From a checkpoint of a small transformer trained on Wikipedia.
Size: 14 layers, width 96, MLP 192 SwiGLU, 2.87M parameters.
Architecture: RMSNorm before each block, rotary positions, no biases in attention or MLP.
Training: a variant of Adam for these matrices, 155M tokens.
Each number is 200 + 20 x the weight over its row's rms, rounded and kept within 0 to 999. Layers, rows and columns count from 0. The size before them is the row's rms in percent of the matrix's.

# layer 10 attention query, 96x96, rms 0.0911, rows 0-31, columns 0-95
096,198,200,175,189,198,154,223,211,231,178,214,195,180,196,185,182,147,192,189,215,186,169,212,212,223,222,217,179,213,163,186,201,217,186,165,204,205,141,197,202,195,199,162,214,183,190,221,162,201,200,198,173,197,179,177,189,205,202,221,199,171,206,202,184,217,199,173,229,193,200,197,171,185,176,186,217,190,209,168,233,199,219,172,211,210,181,234,217,230,201,198,186,205,179,179,213
106,190,215,182,183,199,173,229,213,198,218,198,196,203,223,161,211,157,201,182,226,193,177,200,208,217,190,175,199,235,181,172,172,208,168,171,218,218,163,192,189,181,184,181,190,187,173,191,183,198,184,232,184,200,205,192,195,198,203,211,189,186,236,194,172,223,215,183,224,202,192,219,170,181,199,191,193,198,223,175,203,181,248,179,212,230,175,234,210,227,215,173,176,234,170,195,207
094,207,190,220,215,177,216,207,221,210,188,214,216,201,191,207,163,219,145,191,195,211,203,228,240,195,216,175,197,176,230,210,207,167,200,193,176,177,236,179,199,216,206,207,206,229,215,209,224,220,219,178,204,174,226,209,197,243,202,215,209,219,180,216,237,184,172,215,216,234,192,219,197,216,188,215,209,185,206,186,202,190,195,211,218,182,221,167,192,211,186,221,201,149,223,238,187
089,185,192,163,146,201,168,192,208,176,200,220,235,193,192,195,216,185,233,186,199,173,190,196,188,213,197,194,203,206,178,168,220,203,185,203,217,191,158,222,175,173,192,177,181,208,177,201,155,221,196,228,174,201,171,200,193,193,213,184,200,194,221,205,149,221,213,177,218,185,204,219,210,185,201,195,202,174,181,229,210,169,228,175,191,209,184,238,198,205,211,170,194,236,205,202,211
092,202,173,176,154,200,174,147,224,203,199,223,225,191,170,208,223,209,220,212,205,190,221,182,183,216,204,197,216,197,182,184,218,182,234,235,197,198,178,225,169,172,216,185,185,217,174,207,185,199,161,233,194,212,177,214,201,203,187,191,204,175,200,212,153,199,199,173,180,217,204,202,200,186,200,184,182,189,170,228,231,191,231,186,176,204,183,209,195,185,230,172,194,213,232,200,191
116,171,198,221,239,205,221,181,215,210,163,204,180,190,171,206,182,217,205,189,191,232,235,216,180,191,190,187,249,201,210,184,207,192,205,204,192,193,199,204,191,204,200,239,199,224,214,182,223,192,228,194,224,209,183,229,203,230,208,207,192,205,205,199,239,232,166,204,162,218,209,231,198,204,225,211,201,172,207,202,157,228,172,204,232,185,220,190,177,199,171,209,179,161,226,212,192
116,181,218,174,202,200,154,180,214,213,187,197,173,168,195,169,201,182,256,203,211,221,234,205,212,196,223,206,189,219,200,188,212,186,201,190,208,206,178,188,207,205,198,199,191,216,176,209,182,227,221,222,210,196,205,199,208,160,220,219,208,212,188,204,198,201,213,215,203,207,178,227,175,189,199,180,260,205,187,159,262,233,195,234,190,222,208,204,196,176,197,193,160,218,195,192,194
104,176,184,174,189,208,192,184,177,217,186,196,196,207,193,184,202,207,207,209,220,186,173,203,196,220,212,197,187,212,188,227,208,232,196,186,210,168,213,215,191,236,199,173,162,202,190,225,188,170,234,205,210,211,186,184,181,223,205,199,185,185,224,213,214,187,225,202,155,194,146,173,231,191,204,218,218,185,173,217,196,230,206,198,182,228,194,228,212,179,212,222,172,246,168,162,223
080,175,203,218,205,209,210,199,227,208,156,228,197,213,181,222,212,185,210,232,203,208,209,206,210,190,200,221,191,177,208,229,216,227,236,197,214,225,181,177,181,182,216,189,201,213,175,166,200,211,195,221,190,189,198,251,148,193,176,203,176,192,213,230,172,208,226,177,220,195,232,178,189,176,215,204,215,184,233,193,228,213,210,212,186,187,184,214,204,174,193,199,165,156,230,206,198
111,185,167,233,228,197,202,212,155,161,203,202,224,194,187,168,204,196,209,197,205,187,176,213,204,239,193,184,193,211,169,187,202,179,178,168,171,185,175,163,226,182,219,201,198,208,181,218,214,210,198,229,182,178,222,179,243,197,193,213,190,157,209,207,199,224,197,228,214,221,204,196,202,181,182,191,172,204,227,168,190,202,187,167,203,192,164,203,184,236,223,209,201,202,208,222,228
059,180,208,237,206,208,193,203,214,211,186,235,171,215,189,250,172,200,187,226,176,203,228,229,187,215,207,224,207,216,179,249,231,216,193,206,193,190,203,184,237,221,224,180,178,185,204,200,191,178,224,202,208,200,201,193,198,220,185,217,173,178,209,204,183,221,153,183,184,172,202,158,198,202,214,229,191,184,252,168,178,190,206,193,183,186,201,196,217,211,207,213,176,214,193,203,178
120,191,225,192,198,164,214,179,185,178,246,226,217,178,187,207,217,160,184,245,205,181,204,206,198,221,199,197,227,217,176,192,182,212,193,187,200,180,197,230,221,191,172,179,196,194,196,195,199,177,172,181,174,166,256,154,213,220,156,232,201,192,225,192,201,191,221,189,179,207,188,180,203,215,205,202,164,206,220,215,207,169,183,187,187,206,181,191,192,224,195,207,221,213,190,208,199
114,191,208,213,197,198,213,224,190,206,197,234,218,180,229,203,177,166,169,181,192,246,199,185,176,188,198,185,220,206,184,198,173,200,194,215,222,202,183,174,219,219,221,164,189,206,246,229,193,206,222,164,186,184,214,203,166,193,225,183,220,190,212,178,216,211,200,211,209,154,210,228,175,218,199,223,205,225,162,219,225,215,213,191,204,214,182,224,191,186,178,202,199,245,177,189,177
117,195,200,205,176,167,188,212,234,184,224,201,212,223,198,236,179,200,204,200,210,221,153,192,254,211,195,234,212,189,212,181,191,220,189,151,207,240,195,187,191,196,179,185,200,212,190,174,225,195,213,210,194,196,208,193,214,198,238,185,186,215,200,208,166,161,230,183,205,226,225,178,223,192,213,195,219,193,224,172,186,208,216,190,212,232,168,226,182,215,175,184,192,208,218,207,174
116,163,224,203,210,187,200,179,206,178,219,221,198,200,218,211,170,212,222,238,166,221,228,201,179,210,181,211,166,187,197,192,201,162,203,176,204,226,198,226,178,211,207,206,201,198,178,184,210,201,173,196,191,199,162,202,220,196,221,202,207,235,238,202,218,200,250,218,204,236,173,210,178,157,189,210,162,199,230,187,225,209,216,208,218,191,232,187,201,203,233,203,198,215,197,171,203
115,204,171,178,224,207,203,215,209,175,173,198,198,209,178,185,184,210,206,192,169,213,217,194,207,227,149,185,221,217,187,182,210,187,166,178,198,184,210,225,173,215,187,209,181,187,204,183,194,219,196,194,252,195,223,198,184,154,214,223,220,219,188,211,145,211,179,192,216,187,236,223,171,182,225,215,188,194,187,177,177,211,175,194,191,217,222,220,214,232,215,196,169,222,195,188,199
095,183,179,210,193,194,236,190,198,206,186,189,204,177,197,234,204,204,212,224,191,223,253,201,201,169,217,238,216,161,225,230,226,224,206,220,176,177,218,193,193,214,208,227,208,216,221,203,182,204,206,168,191,172,202,205,216,213,192,188,214,218,178,241,189,197,188,219,166,176,204,185,221,246,201,231,215,181,194,218,186,219,163,227,191,187,206,182,199,205,205,215,234,182,234,202,198
060,216,185,184,168,167,207,188,216,261,197,202,182,187,195,193,155,158,198,211,212,212,195,199,209,198,217,211,198,188,174,224,174,225,183,179,170,163,184,210,216,201,220,182,231,212,223,179,203,193,215,167,196,220,204,183,201,224,179,217,209,209,183,227,194,160,187,195,162,214,196,235,201,200,162,199,211,210,203,191,225,195,209,160,233,196,198,198,219,227,186,204,177,195,214,218,200
096,200,201,208,197,199,240,192,196,186,231,179,222,201,196,208,214,246,221,226,166,204,203,187,155,166,208,174,201,197,211,179,231,188,215,219,192,182,217,179,199,192,187,234,187,188,242,201,213,193,216,176,184,188,212,205,209,229,207,215,205,188,166,189,212,187,156,201,162,222,210,195,196,193,224,217,166,203,175,207,178,214,159,196,203,184,224,196,163,223,189,216,224,193,225,226,199
084,185,175,214,163,185,167,216,224,258,197,223,167,198,209,206,212,175,170,166,199,191,197,196,233,221,226,167,187,228,195,203,198,179,153,207,211,222,208,192,219,185,183,197,196,211,175,209,196,203,184,233,207,213,206,170,186,190,192,220,202,214,238,217,198,195,215,201,213,214,205,220,187,179,182,197,203,206,230,173,185,193,257,193,221,249,199,190,199,207,216,186,203,208,191,212,183
094,174,211,229,144,192,204,228,186,231,229,223,194,203,197,222,217,144,164,181,179,184,205,194,220,204,200,201,184,217,187,197,189,199,173,176,224,209,178,200,230,171,192,197,206,185,178,195,205,204,183,208,180,235,191,169,194,170,206,206,189,199,213,203,187,212,221,181,203,201,188,179,182,218,183,227,176,207,215,202,200,162,252,193,203,237,183,215,212,217,222,183,222,216,176,198,188
103,188,188,233,186,225,190,164,212,210,213,209,224,211,175,210,215,215,206,233,205,204,220,187,193,209,218,188,173,189,226,193,230,197,218,232,202,195,189,220,178,160,224,186,202,206,194,207,202,226,199,217,168,204,170,208,197,201,155,219,219,178,166,214,178,176,213,160,161,217,201,219,201,187,193,237,167,175,187,231,212,180,202,195,190,212,186,178,182,204,201,186,195,172,253,203,211
108,187,225,229,232,202,187,186,168,214,231,200,187,198,217,220,159,176,184,201,197,202,202,189,214,201,206,221,176,190,200,190,199,194,167,198,219,197,188,201,248,221,219,216,211,179,178,231,213,179,195,188,202,216,204,185,237,193,191,228,201,197,223,196,173,190,177,221,220,153,199,171,228,233,189,181,189,228,234,223,223,191,160,207,215,197,186,189,244,179,191,217,176,192,210,199,175
111,213,211,181,200,212,178,238,174,206,206,172,246,205,202,190,210,171,190,190,190,205,143,211,201,184,201,209,211,204,194,177,215,210,168,185,245,188,202,202,209,169,165,211,225,172,194,218,192,182,176,193,193,144,190,207,190,217,212,179,178,191,233,180,177,222,198,205,207,173,213,181,190,182,194,214,193,194,204,239,186,179,187,195,172,191,194,210,205,201,211,187,233,217,217,164,234
109,200,230,167,170,201,158,170,215,191,215,178,201,163,199,205,207,184,226,195,237,201,205,191,198,195,212,182,189,172,183,188,207,185,206,203,215,216,186,203,188,189,207,168,200,209,179,209,184,195,165,241,175,190,195,216,188,174,194,173,213,201,209,178,163,181,179,189,202,204,185,231,216,197,189,152,187,195,205,184,241,196,200,222,197,223,168,233,193,191,259,172,183,208,211,211,180
110,181,152,211,206,199,227,233,173,168,217,188,158,212,226,207,192,190,194,207,212,190,228,209,185,217,176,203,190,207,185,210,201,192,194,214,183,175,203,201,196,169,210,250,216,238,230,148,192,199,227,210,185,180,224,224,194,185,176,163,199,208,199,204,217,175,188,195,203,205,207,173,174,196,191,188,170,207,188,170,176,181,217,175,164,194,193,202,222,194,220,192,180,185,198,237,199
147,188,204,220,232,190,242,225,196,228,191,200,191,234,221,217,185,204,159,229,168,214,182,222,210,186,173,215,212,192,228,214,204,192,201,186,201,188,238,199,215,232,175,212,210,172,225,216,208,184,197,165,224,191,200,193,176,229,204,220,192,201,195,218,224,214,185,219,181,192,192,178,210,219,220,228,188,188,220,195,171,187,184,223,225,163,223,186,226,210,186,251,216,180,183,195,220
131,210,251,174,211,203,231,188,180,185,219,157,209,198,174,203,213,234,207,214,221,196,212,179,219,217,197,165,176,217,194,200,189,183,256,198,165,211,209,208,187,197,194,217,224,201,218,179,196,204,186,223,190,204,183,211,140,178,223,208,215,169,181,194,196,195,211,181,172,193,200,212,204,195,189,224,230,190,209,199,211,219,184,219,187,229,208,203,174,213,203,199,257,205,200,193,172
127,183,161,214,234,215,191,215,188,217,193,191,199,206,186,206,192,193,182,165,247,177,197,182,201,205,211,210,178,228,205,210,182,215,205,192,216,219,181,177,177,211,205,200,187,206,173,236,203,192,217,214,176,169,159,180,172,175,215,209,165,189,211,200,200,164,228,183,232,168,194,167,164,191,236,197,217,177,208,200,228,228,208,214,197,209,228,230,208,196,221,212,214,203,168,195,182
125,199,190,204,207,174,181,208,234,175,185,203,219,196,173,205,199,208,202,204,220,193,212,212,188,177,169,200,209,177,198,194,212,206,192,212,200,208,179,177,183,194,223,225,199,206,205,218,211,199,156,214,175,181,249,154,203,177,215,190,160,200,197,223,221,243,204,204,238,256,226,195,190,202,192,197,195,238,178,229,196,238,218,225,197,209,202,221,177,158,187,194,193,200,221,196,186
113,205,183,195,208,184,189,175,189,186,189,198,200,203,206,192,233,183,178,188,193,194,221,190,213,200,213,181,223,185,257,188,186,213,205,208,187,231,232,206,153,176,223,201,207,237,228,182,203,210,251,184,203,188,219,262,187,192,207,178,165,182,195,218,201,198,204,171,183,209,193,213,210,187,200,199,225,216,193,203,225,205,208,212,199,182,241,193,205,204,227,209,162,227,177,198,162
115,194,217,180,219,207,220,217,221,177,242,166,186,189,205,201,201,190,202,192,173,214,188,204,204,195,183,195,196,202,215,231,162,226,225,230,202,218,202,216,223,194,205,198,210,205,206,178,245,199,186,185,229,171,191,194,251,194,192,206,184,219,203,181,223,186,217,203,215,182,188,185,172,212,216,194,223,238,213,197,211,267,193,221,209,192,170,190,229,215,220,200,180,164,169,183,207
# layer 10 attention key, 96x96, rms 0.0975, rows 0-31, columns 0-95
089,198,202,199,196,176,165,186,201,188,248,200,195,175,183,176,198,246,201,183,169,194,191,188,205,183,193,193,210,222,225,172,201,195,154,183,195,183,199,205,206,179,189,192,175,225,208,213,191,218,162,178,216,243,214,208,227,202,212,169,211,168,199,209,184,159,175,211,195,198,182,191,211,176,239,181,217,217,187,191,233,232,185,191,200,191,208,195,159,174,194,180,219,230,211,220,201
096,198,186,205,206,181,187,186,174,188,215,219,194,181,138,206,212,259,177,183,208,201,193,175,212,212,191,209,198,223,210,196,193,182,177,189,213,190,234,200,231,180,172,189,200,231,207,196,207,202,201,187,238,223,212,209,229,208,206,188,224,184,227,199,200,180,225,209,207,210,205,197,161,177,194,188,210,229,209,173,219,218,172,188,167,219,206,184,188,158,190,176,156,188,222,229,189
100,184,211,158,210,243,237,207,199,213,181,194,220,208,212,207,182,173,205,207,166,208,193,205,192,206,182,226,223,176,216,211,182,229,204,200,172,199,174,205,163,218,202,168,218,228,201,197,172,212,188,195,213,169,207,193,206,190,166,207,189,232,200,173,196,252,193,177,185,205,172,172,211,198,187,195,197,169,164,233,197,193,239,203,180,202,195,222,192,239,196,220,181,200,213,172,194
100,195,220,195,225,188,184,212,187,165,213,234,183,175,172,202,202,230,195,180,196,192,184,187,213,243,201,176,219,225,240,183,191,183,187,193,219,202,202,185,200,186,236,209,205,206,207,206,218,207,231,217,223,234,216,242,199,183,214,199,218,176,217,205,202,195,217,178,231,213,199,227,160,177,190,201,190,217,241,188,241,224,174,182,187,221,192,201,186,160,208,167,174,199,220,207,194
090,194,184,207,218,222,189,216,228,166,204,233,221,188,188,206,218,207,200,180,187,204,228,200,195,237,201,192,201,210,210,188,194,192,222,204,248,217,205,167,189,154,232,216,226,221,196,167,201,196,204,213,200,218,217,227,209,174,231,213,208,179,220,186,186,200,223,155,225,219,209,224,182,190,176,210,203,206,229,187,195,211,177,185,198,240,201,206,198,185,194,143,238,191,204,218,180
090,244,225,188,194,183,203,185,211,189,201,210,190,242,213,206,200,204,219,180,197,204,179,190,233,206,211,205,199,181,213,178,186,194,234,195,201,220,186,206,193,236,211,218,216,181,232,190,226,217,244,171,167,229,227,176,181,217,175,241,176,197,184,230,229,212,187,199,209,204,197,222,215,214,217,178,225,215,216,184,205,169,206,219,201,184,236,171,203,225,177,232,165,183,207,200,206
095,186,189,200,223,180,179,211,196,209,219,211,213,211,192,221,227,228,187,178,212,171,237,167,177,231,181,175,183,204,172,206,193,173,245,228,238,248,212,184,215,203,201,182,228,200,219,185,216,163,184,192,188,192,166,166,198,226,227,217,211,197,211,185,220,169,222,211,200,212,202,207,174,221,211,174,189,232,183,175,201,192,188,179,189,223,184,207,181,196,174,198,188,208,192,219,184
099,168,205,182,215,175,233,245,206,163,222,211,206,193,203,191,207,231,189,216,190,200,202,184,210,201,220,211,219,231,183,196,209,191,203,179,215,194,195,210,200,194,178,171,200,203,167,184,218,226,227,179,209,214,196,213,237,179,169,183,206,193,203,160,179,221,241,226,183,182,221,176,187,185,193,193,176,243,199,188,225,212,188,192,177,186,187,212,225,210,172,178,152,198,226,194,230
147,208,172,194,217,205,195,174,209,174,230,217,223,184,173,183,212,223,210,189,189,190,211,182,178,241,176,200,193,218,192,173,175,180,154,211,224,216,198,180,196,173,226,232,209,214,195,190,194,187,178,199,199,224,195,213,216,176,248,199,215,188,220,184,188,195,224,175,213,220,202,236,179,199,203,222,235,203,221,197,223,227,170,170,192,221,189,218,180,208,216,167,208,201,224,215,160
098,207,192,192,202,187,206,173,217,216,193,182,172,204,200,197,212,190,183,190,196,198,212,185,222,172,206,192,222,164,227,239,201,196,151,230,202,159,167,203,178,199,195,183,209,180,228,217,180,192,219,198,191,169,182,224,204,184,175,226,191,238,177,229,224,189,206,185,189,201,166,190,181,159,211,185,182,214,183,208,204,218,194,171,197,188,234,255,226,212,188,196,201,179,191,212,225
229,205,218,187,196,187,226,194,229,205,196,183,194,223,211,193,169,184,197,223,207,214,197,216,210,170,226,219,162,184,187,221,196,220,209,192,176,189,199,208,216,244,183,204,196,188,202,208,192,203,219,182,211,201,208,157,205,211,167,211,165,213,163,228,226,195,179,227,164,189,192,196,234,220,217,216,187,181,202,219,184,170,217,211,217,155,227,191,218,236,191,247,202,185,180,178,225
105,163,186,210,192,239,145,231,221,184,206,187,197,211,232,212,212,190,208,207,156,162,214,204,211,200,232,210,187,204,180,202,208,209,197,213,218,174,197,210,171,216,239,225,165,201,196,194,182,215,225,212,186,191,185,241,221,196,177,237,220,221,195,171,198,185,193,215,178,203,215,204,187,181,216,202,211,224,199,160,232,184,190,187,181,187,235,205,204,180,214,181,189,183,208,190,218
107,203,226,163,188,189,133,195,212,212,160,173,175,188,189,212,193,199,202,178,214,218,184,212,193,189,215,184,178,234,179,211,217,235,222,198,223,210,232,207,174,218,214,207,213,189,190,198,217,176,194,202,216,209,178,146,184,182,206,211,171,200,227,211,224,198,200,205,178,217,185,194,225,215,212,178,221,237,205,177,206,198,191,217,187,210,217,214,183,190,184,214,146,207,197,207,178
107,203,163,203,216,217,217,167,187,188,188,198,175,198,170,216,137,233,201,199,196,213,152,200,179,192,191,197,194,189,221,188,186,187,191,195,192,203,213,196,180,197,188,228,201,212,203,219,184,196,205,188,176,194,226,229,211,205,215,198,171,192,180,181,185,224,189,205,234,212,186,234,186,228,204,228,191,187,144,233,207,214,214,200,172,179,194,190,195,186,226,229,186,249,212,211,177
107,215,187,191,204,194,165,203,184,233,230,208,261,181,209,205,216,229,223,176,196,193,213,209,199,193,204,206,196,175,191,181,201,217,234,180,196,193,192,191,225,246,171,209,194,201,203,227,201,197,235,216,201,181,228,149,185,209,212,236,191,224,197,173,190,203,184,182,187,143,193,183,175,221,234,216,228,217,194,207,206,163,197,194,197,197,192,225,188,201,191,201,184,226,199,208,200
110,183,191,162,215,189,208,202,196,195,233,221,208,197,205,194,179,207,216,210,222,167,242,185,187,160,235,203,207,195,225,201,215,195,205,231,187,243,199,182,186,230,166,175,223,211,208,214,221,232,220,200,165,210,205,215,220,207,198,152,206,205,197,182,194,248,208,185,218,231,164,205,197,221,171,164,200,200,210,206,209,213,213,204,212,199,163,197,191,215,199,199,189,196,176,236,192
090,189,225,170,199,217,175,191,225,196,222,219,228,198,194,173,181,153,214,200,221,198,192,227,174,206,195,196,193,215,133,169,166,197,198,209,217,209,190,222,160,243,191,205,202,201,187,207,212,205,166,205,183,203,166,175,180,185,201,228,197,215,191,201,218,199,206,205,201,222,203,207,207,175,228,182,164,190,158,206,191,204,210,189,203,176,185,228,169,239,216,205,205,216,212,203,186
065,239,204,204,202,207,144,203,192,165,223,217,190,205,201,181,182,216,234,166,204,189,188,204,202,222,193,192,211,215,188,139,228,201,178,183,216,219,170,207,171,215,216,161,188,195,194,221,185,221,159,200,202,239,222,208,189,203,190,192,198,205,205,179,215,197,210,191,207,220,201,212,238,191,205,178,208,194,212,193,246,218,186,197,204,211,175,191,172,205,217,195,243,201,211,170,220
082,204,241,192,198,209,225,197,207,240,166,180,162,211,213,206,181,155,169,207,225,204,187,212,210,167,214,221,213,193,212,210,208,208,191,206,203,201,222,216,200,220,189,213,173,186,206,212,219,196,211,177,198,171,231,169,212,219,224,213,176,220,163,232,242,200,174,207,193,179,193,176,216,235,212,170,200,196,207,208,161,180,217,233,199,189,216,215,225,197,183,222,176,201,168,194,201
068,215,184,204,210,214,187,256,191,170,226,212,236,219,208,208,215,228,211,186,187,201,194,171,175,221,204,203,217,204,183,153,206,194,190,211,236,220,214,168,194,185,233,198,198,213,229,186,190,212,218,193,212,192,200,220,203,198,200,208,227,183,209,168,191,225,188,167,216,215,222,229,169,178,168,184,208,229,211,174,200,179,180,185,183,208,204,220,178,182,190,186,212,219,259,198,182
078,194,142,206,203,216,187,231,144,179,181,196,232,214,202,184,209,206,211,204,208,177,200,202,181,202,206,222,200,205,178,179,220,221,149,222,213,206,209,201,215,166,211,235,164,224,214,205,210,211,178,202,197,182,200,181,196,188,225,187,221,194,212,147,184,182,209,180,209,185,224,216,161,167,177,189,211,189,211,215,196,193,179,187,180,210,223,208,184,192,196,172,185,219,208,206,172
099,216,182,197,245,209,198,209,232,167,178,211,209,216,213,210,210,200,233,194,198,214,205,192,158,213,169,199,208,207,193,188,202,209,186,224,210,216,211,224,212,160,228,227,210,209,199,188,237,166,178,208,197,169,205,205,199,185,239,219,187,220,215,206,202,183,203,147,205,188,214,244,176,209,176,208,192,208,225,183,194,181,206,193,201,218,192,217,178,190,238,173,230,194,201,198,151
109,195,171,200,179,176,174,182,195,219,205,214,202,221,219,186,220,193,209,214,191,201,182,206,226,175,213,197,155,193,225,212,188,221,212,236,183,185,200,218,201,204,174,193,207,184,227,219,174,177,191,199,209,216,160,198,218,203,158,227,214,236,184,227,222,187,200,225,169,175,211,218,233,217,204,235,218,178,205,228,191,178,222,194,218,163,210,196,207,197,231,215,235,223,173,190,225
097,186,204,172,172,175,231,175,157,208,234,210,204,179,183,194,175,209,197,232,216,191,202,194,238,203,205,223,222,205,215,200,191,200,134,201,175,172,187,205,237,203,178,204,167,208,203,203,203,226,228,205,189,207,204,192,188,179,202,210,229,200,215,224,205,200,203,190,221,200,206,228,201,165,172,195,227,177,215,196,194,195,182,220,187,197,236,165,178,174,227,164,224,202,188,196,210
063,213,175,212,215,238,168,197,173,212,190,228,228,179,157,200,210,208,202,186,221,201,224,178,170,222,189,194,203,210,169,194,230,205,195,232,246,206,183,188,206,182,198,206,204,201,199,195,207,207,204,214,232,215,201,168,193,224,221,218,212,157,210,164,206,212,219,203,197,201,200,221,161,206,179,194,175,192,222,214,171,221,214,193,189,232,211,193,189,200,172,151,199,209,215,239,172
103,215,219,202,253,218,198,187,214,174,187,205,211,198,211,187,165,158,205,217,199,220,189,203,214,184,173,193,196,212,228,194,206,189,182,182,159,177,166,176,212,204,233,197,199,215,194,228,200,209,174,198,187,214,230,240,190,174,229,229,171,185,191,184,224,172,190,198,217,219,207,223,202,170,211,205,194,190,214,176,195,234,207,198,194,224,203,211,185,233,196,187,256,191,177,223,210
058,203,225,195,194,204,214,193,177,181,241,213,191,223,237,175,217,220,196,222,181,169,198,234,242,187,213,226,224,206,205,210,200,209,183,193,191,180,203,199,175,231,181,205,187,199,190,183,167,227,221,224,206,221,186,225,207,201,167,162,212,192,212,208,199,188,210,221,182,201,195,176,234,180,213,209,169,190,195,230,224,188,186,182,203,171,185,194,208,184,211,252,191,194,215,171,248
119,174,155,234,211,209,211,196,202,217,179,214,225,211,227,221,184,181,190,194,208,245,237,218,176,179,195,239,217,185,180,213,210,173,169,213,179,237,195,212,214,191,197,216,193,216,191,250,214,182,187,205,201,195,187,172,195,200,200,207,178,222,214,187,223,225,184,193,181,228,199,182,185,202,176,209,167,205,184,202,159,218,203,193,205,186,200,152,192,221,182,225,200,196,164,204,191
109,188,192,152,213,169,225,188,228,177,196,229,223,201,197,233,184,235,185,232,211,231,240,182,192,190,192,206,188,191,194,202,197,184,191,209,172,208,200,192,198,218,176,194,191,193,215,200,208,203,187,153,234,200,185,178,238,205,225,182,181,224,222,218,170,200,215,218,180,170,226,190,205,225,216,184,211,215,178,219,172,211,221,189,198,183,234,204,219,208,178,235,223,204,210,172,177
109,190,202,231,155,185,214,173,216,241,187,156,177,227,203,207,198,210,214,191,226,187,205,193,218,176,217,192,218,210,221,205,175,213,190,191,170,182,218,190,220,203,204,224,207,185,215,194,221,161,189,179,228,212,233,203,188,247,232,239,200,203,182,193,198,198,192,198,187,218,200,191,206,221,214,222,246,211,196,197,176,222,220,189,205,199,218,187,213,241,188,245,224,210,191,219,207
097,216,176,190,213,228,233,205,228,217,193,184,183,192,211,235,188,213,203,186,198,229,173,192,151,183,179,218,181,258,226,175,206,180,209,209,178,185,191,188,223,185,193,224,206,203,195,169,206,232,161,208,168,193,207,166,186,208,238,212,203,210,216,205,211,238,205,213,235,212,208,199,206,180,195,238,212,181,209,199,193,229,197,175,197,223,211,193,194,208,206,198,205,168,168,216,187
102,189,191,228,173,185,157,220,196,214,150,217,229,183,205,187,197,223,194,181,191,209,200,188,162,214,206,190,179,191,160,221,166,197,189,207,189,184,203,178,169,224,203,214,216,197,202,200,211,198,202,168,202,202,214,236,160,175,196,225,238,185,205,182,185,197,222,207,253,199,209,185,185,187,218,199,175,186,194,176,174,172,185,217,177,201,242,205,229,198,212,198,230,197,197,209,207
# layer 10 attention value, 96x96, rms 0.111, rows 0-4, columns 0-95
115,163,212,208,215,225,187,228,165,194,236,213,212,203,223,222,181,167,201,204,186,168,243,192,199,207,220,224,229,192,231,202,221,217,219,168,183,215,200,206,195,196,206,212,177,196,213,212,240,166,207,201,201,184,212,166,197,242,179,212,192,177,218,218,202,176,185,178,183,204,186,252,218,239,191,223,219,215,206,188,220,213,192,188,184,220,197,175,171,207,202,205,180,221,195,180,192
118,210,188,206,190,190,186,208,211,210,164,222,182,206,182,216,224,176,204,196,201,191,202,200,175,162,195,190,163,228,204,190,201,152,189,202,192,186,194,213,211,200,203,184,171,171,170,190,230,256,223,222,172,210,226,205,211,172,185,167,203,215,186,225,193,212,203,209,199,192,218,201,173,208,180,199,244,214,193,204,177,211,193,136,198,206,183,180,203,235,182,202,203,205,176,170,221
107,212,184,203,209,199,192,203,213,170,194,227,233,204,183,167,186,181,243,227,215,189,195,186,210,217,198,188,175,206,226,183,171,164,164,168,199,189,220,206,231,202,200,201,208,232,211,196,187,231,207,198,174,208,205,174,147,199,225,172,227,197,181,193,252,179,236,191,213,210,191,192,187,183,188,191,199,201,213,187,188,196,211,229,181,213,190,174,196,231,195,203,248,195,189,196,175
123,205,222,215,200,196,189,181,189,185,189,197,213,188,215,180,224,183,198,236,252,191,229,211,221,217,219,200,208,190,207,227,203,200,180,248,193,203,174,212,187,196,218,187,182,181,186,219,227,155,181,215,206,208,189,177,167,231,185,218,165,207,164,194,195,205,206,198,225,248,203,198,146,201,191,193,182,207,205,211,218,197,179,209,180,205,192,202,170,207,159,214,208,214,194,157,192
098,223,225,159,180,215,206,151,201,228,230,221,209,199,184,213,186,213,216,186,171,236,164,187,214,211,229,213,175,214,211,184,214,180,198,211,215,174,228,171,204,201,204,195,227,192,185,179,167,226,177,206,206,223,211,200,224,211,195,233,214,163,209,188,211,195,193,222,213,222,195,171,227,182,215,213,198,215,210,226,194,209,200,250,213,215,218,212,231,201,245,199,187,205,200,194,200
# layer 10 attention output (transposed), 96x96, rms 0.112, rows 0-3, columns 0-95
116,188,185,202,195,224,186,192,190,209,217,209,168,198,212,208,181,189,212,249,185,185,232,200,193,210,193,199,226,215,228,180,201,200,210,150,183,182,181,190,201,204,214,187,167,227,179,181,205,215,259,208,190,205,200,200,208,232,186,202,200,181,252,208,198,145,207,173,168,206,190,192,216,214,213,202,205,209,214,192,231,203,186,202,200,206,203,167,241,215,217,184,159,187,174,194,188
121,204,199,198,188,201,185,186,200,206,188,198,190,199,186,198,202,164,219,199,177,210,197,160,207,151,194,223,168,217,195,187,225,196,198,196,196,178,227,195,182,174,183,187,181,150,154,213,208,198,213,210,198,208,219,201,195,187,193,177,209,221,203,214,192,220,212,204,238,188,177,227,181,176,186,157,196,240,195,191,200,224,177,161,201,174,173,203,192,203,155,166,190,179,210,166,230
107,207,214,214,206,201,223,198,197,206,228,220,214,206,172,177,235,156,191,210,223,173,180,175,214,180,194,220,147,201,194,235,171,190,176,210,212,195,189,169,257,188,199,184,217,207,214,200,195,216,180,213,181,209,217,196,161,192,208,198,193,183,183,192,231,189,226,166,209,204,181,217,215,212,180,167,198,234,208,192,214,202,196,236,192,218,189,204,197,231,161,204,208,181,191,190,169
130,212,197,215,192,206,224,160,207,218,199,182,167,206,217,219,231,156,204,181,207,196,218,187,213,185,187,202,198,187,197,204,160,185,190,201,210,173,206,188,195,208,222,200,174,211,188,182,226,171,203,200,228,206,191,227,200,168,164,209,161,225,216,188,189,195,255,178,215,225,191,151,160,192,203,213,180,174,177,194,203,194,195,188,178,213,223,196,223,195,181,211,191,224,164,177,186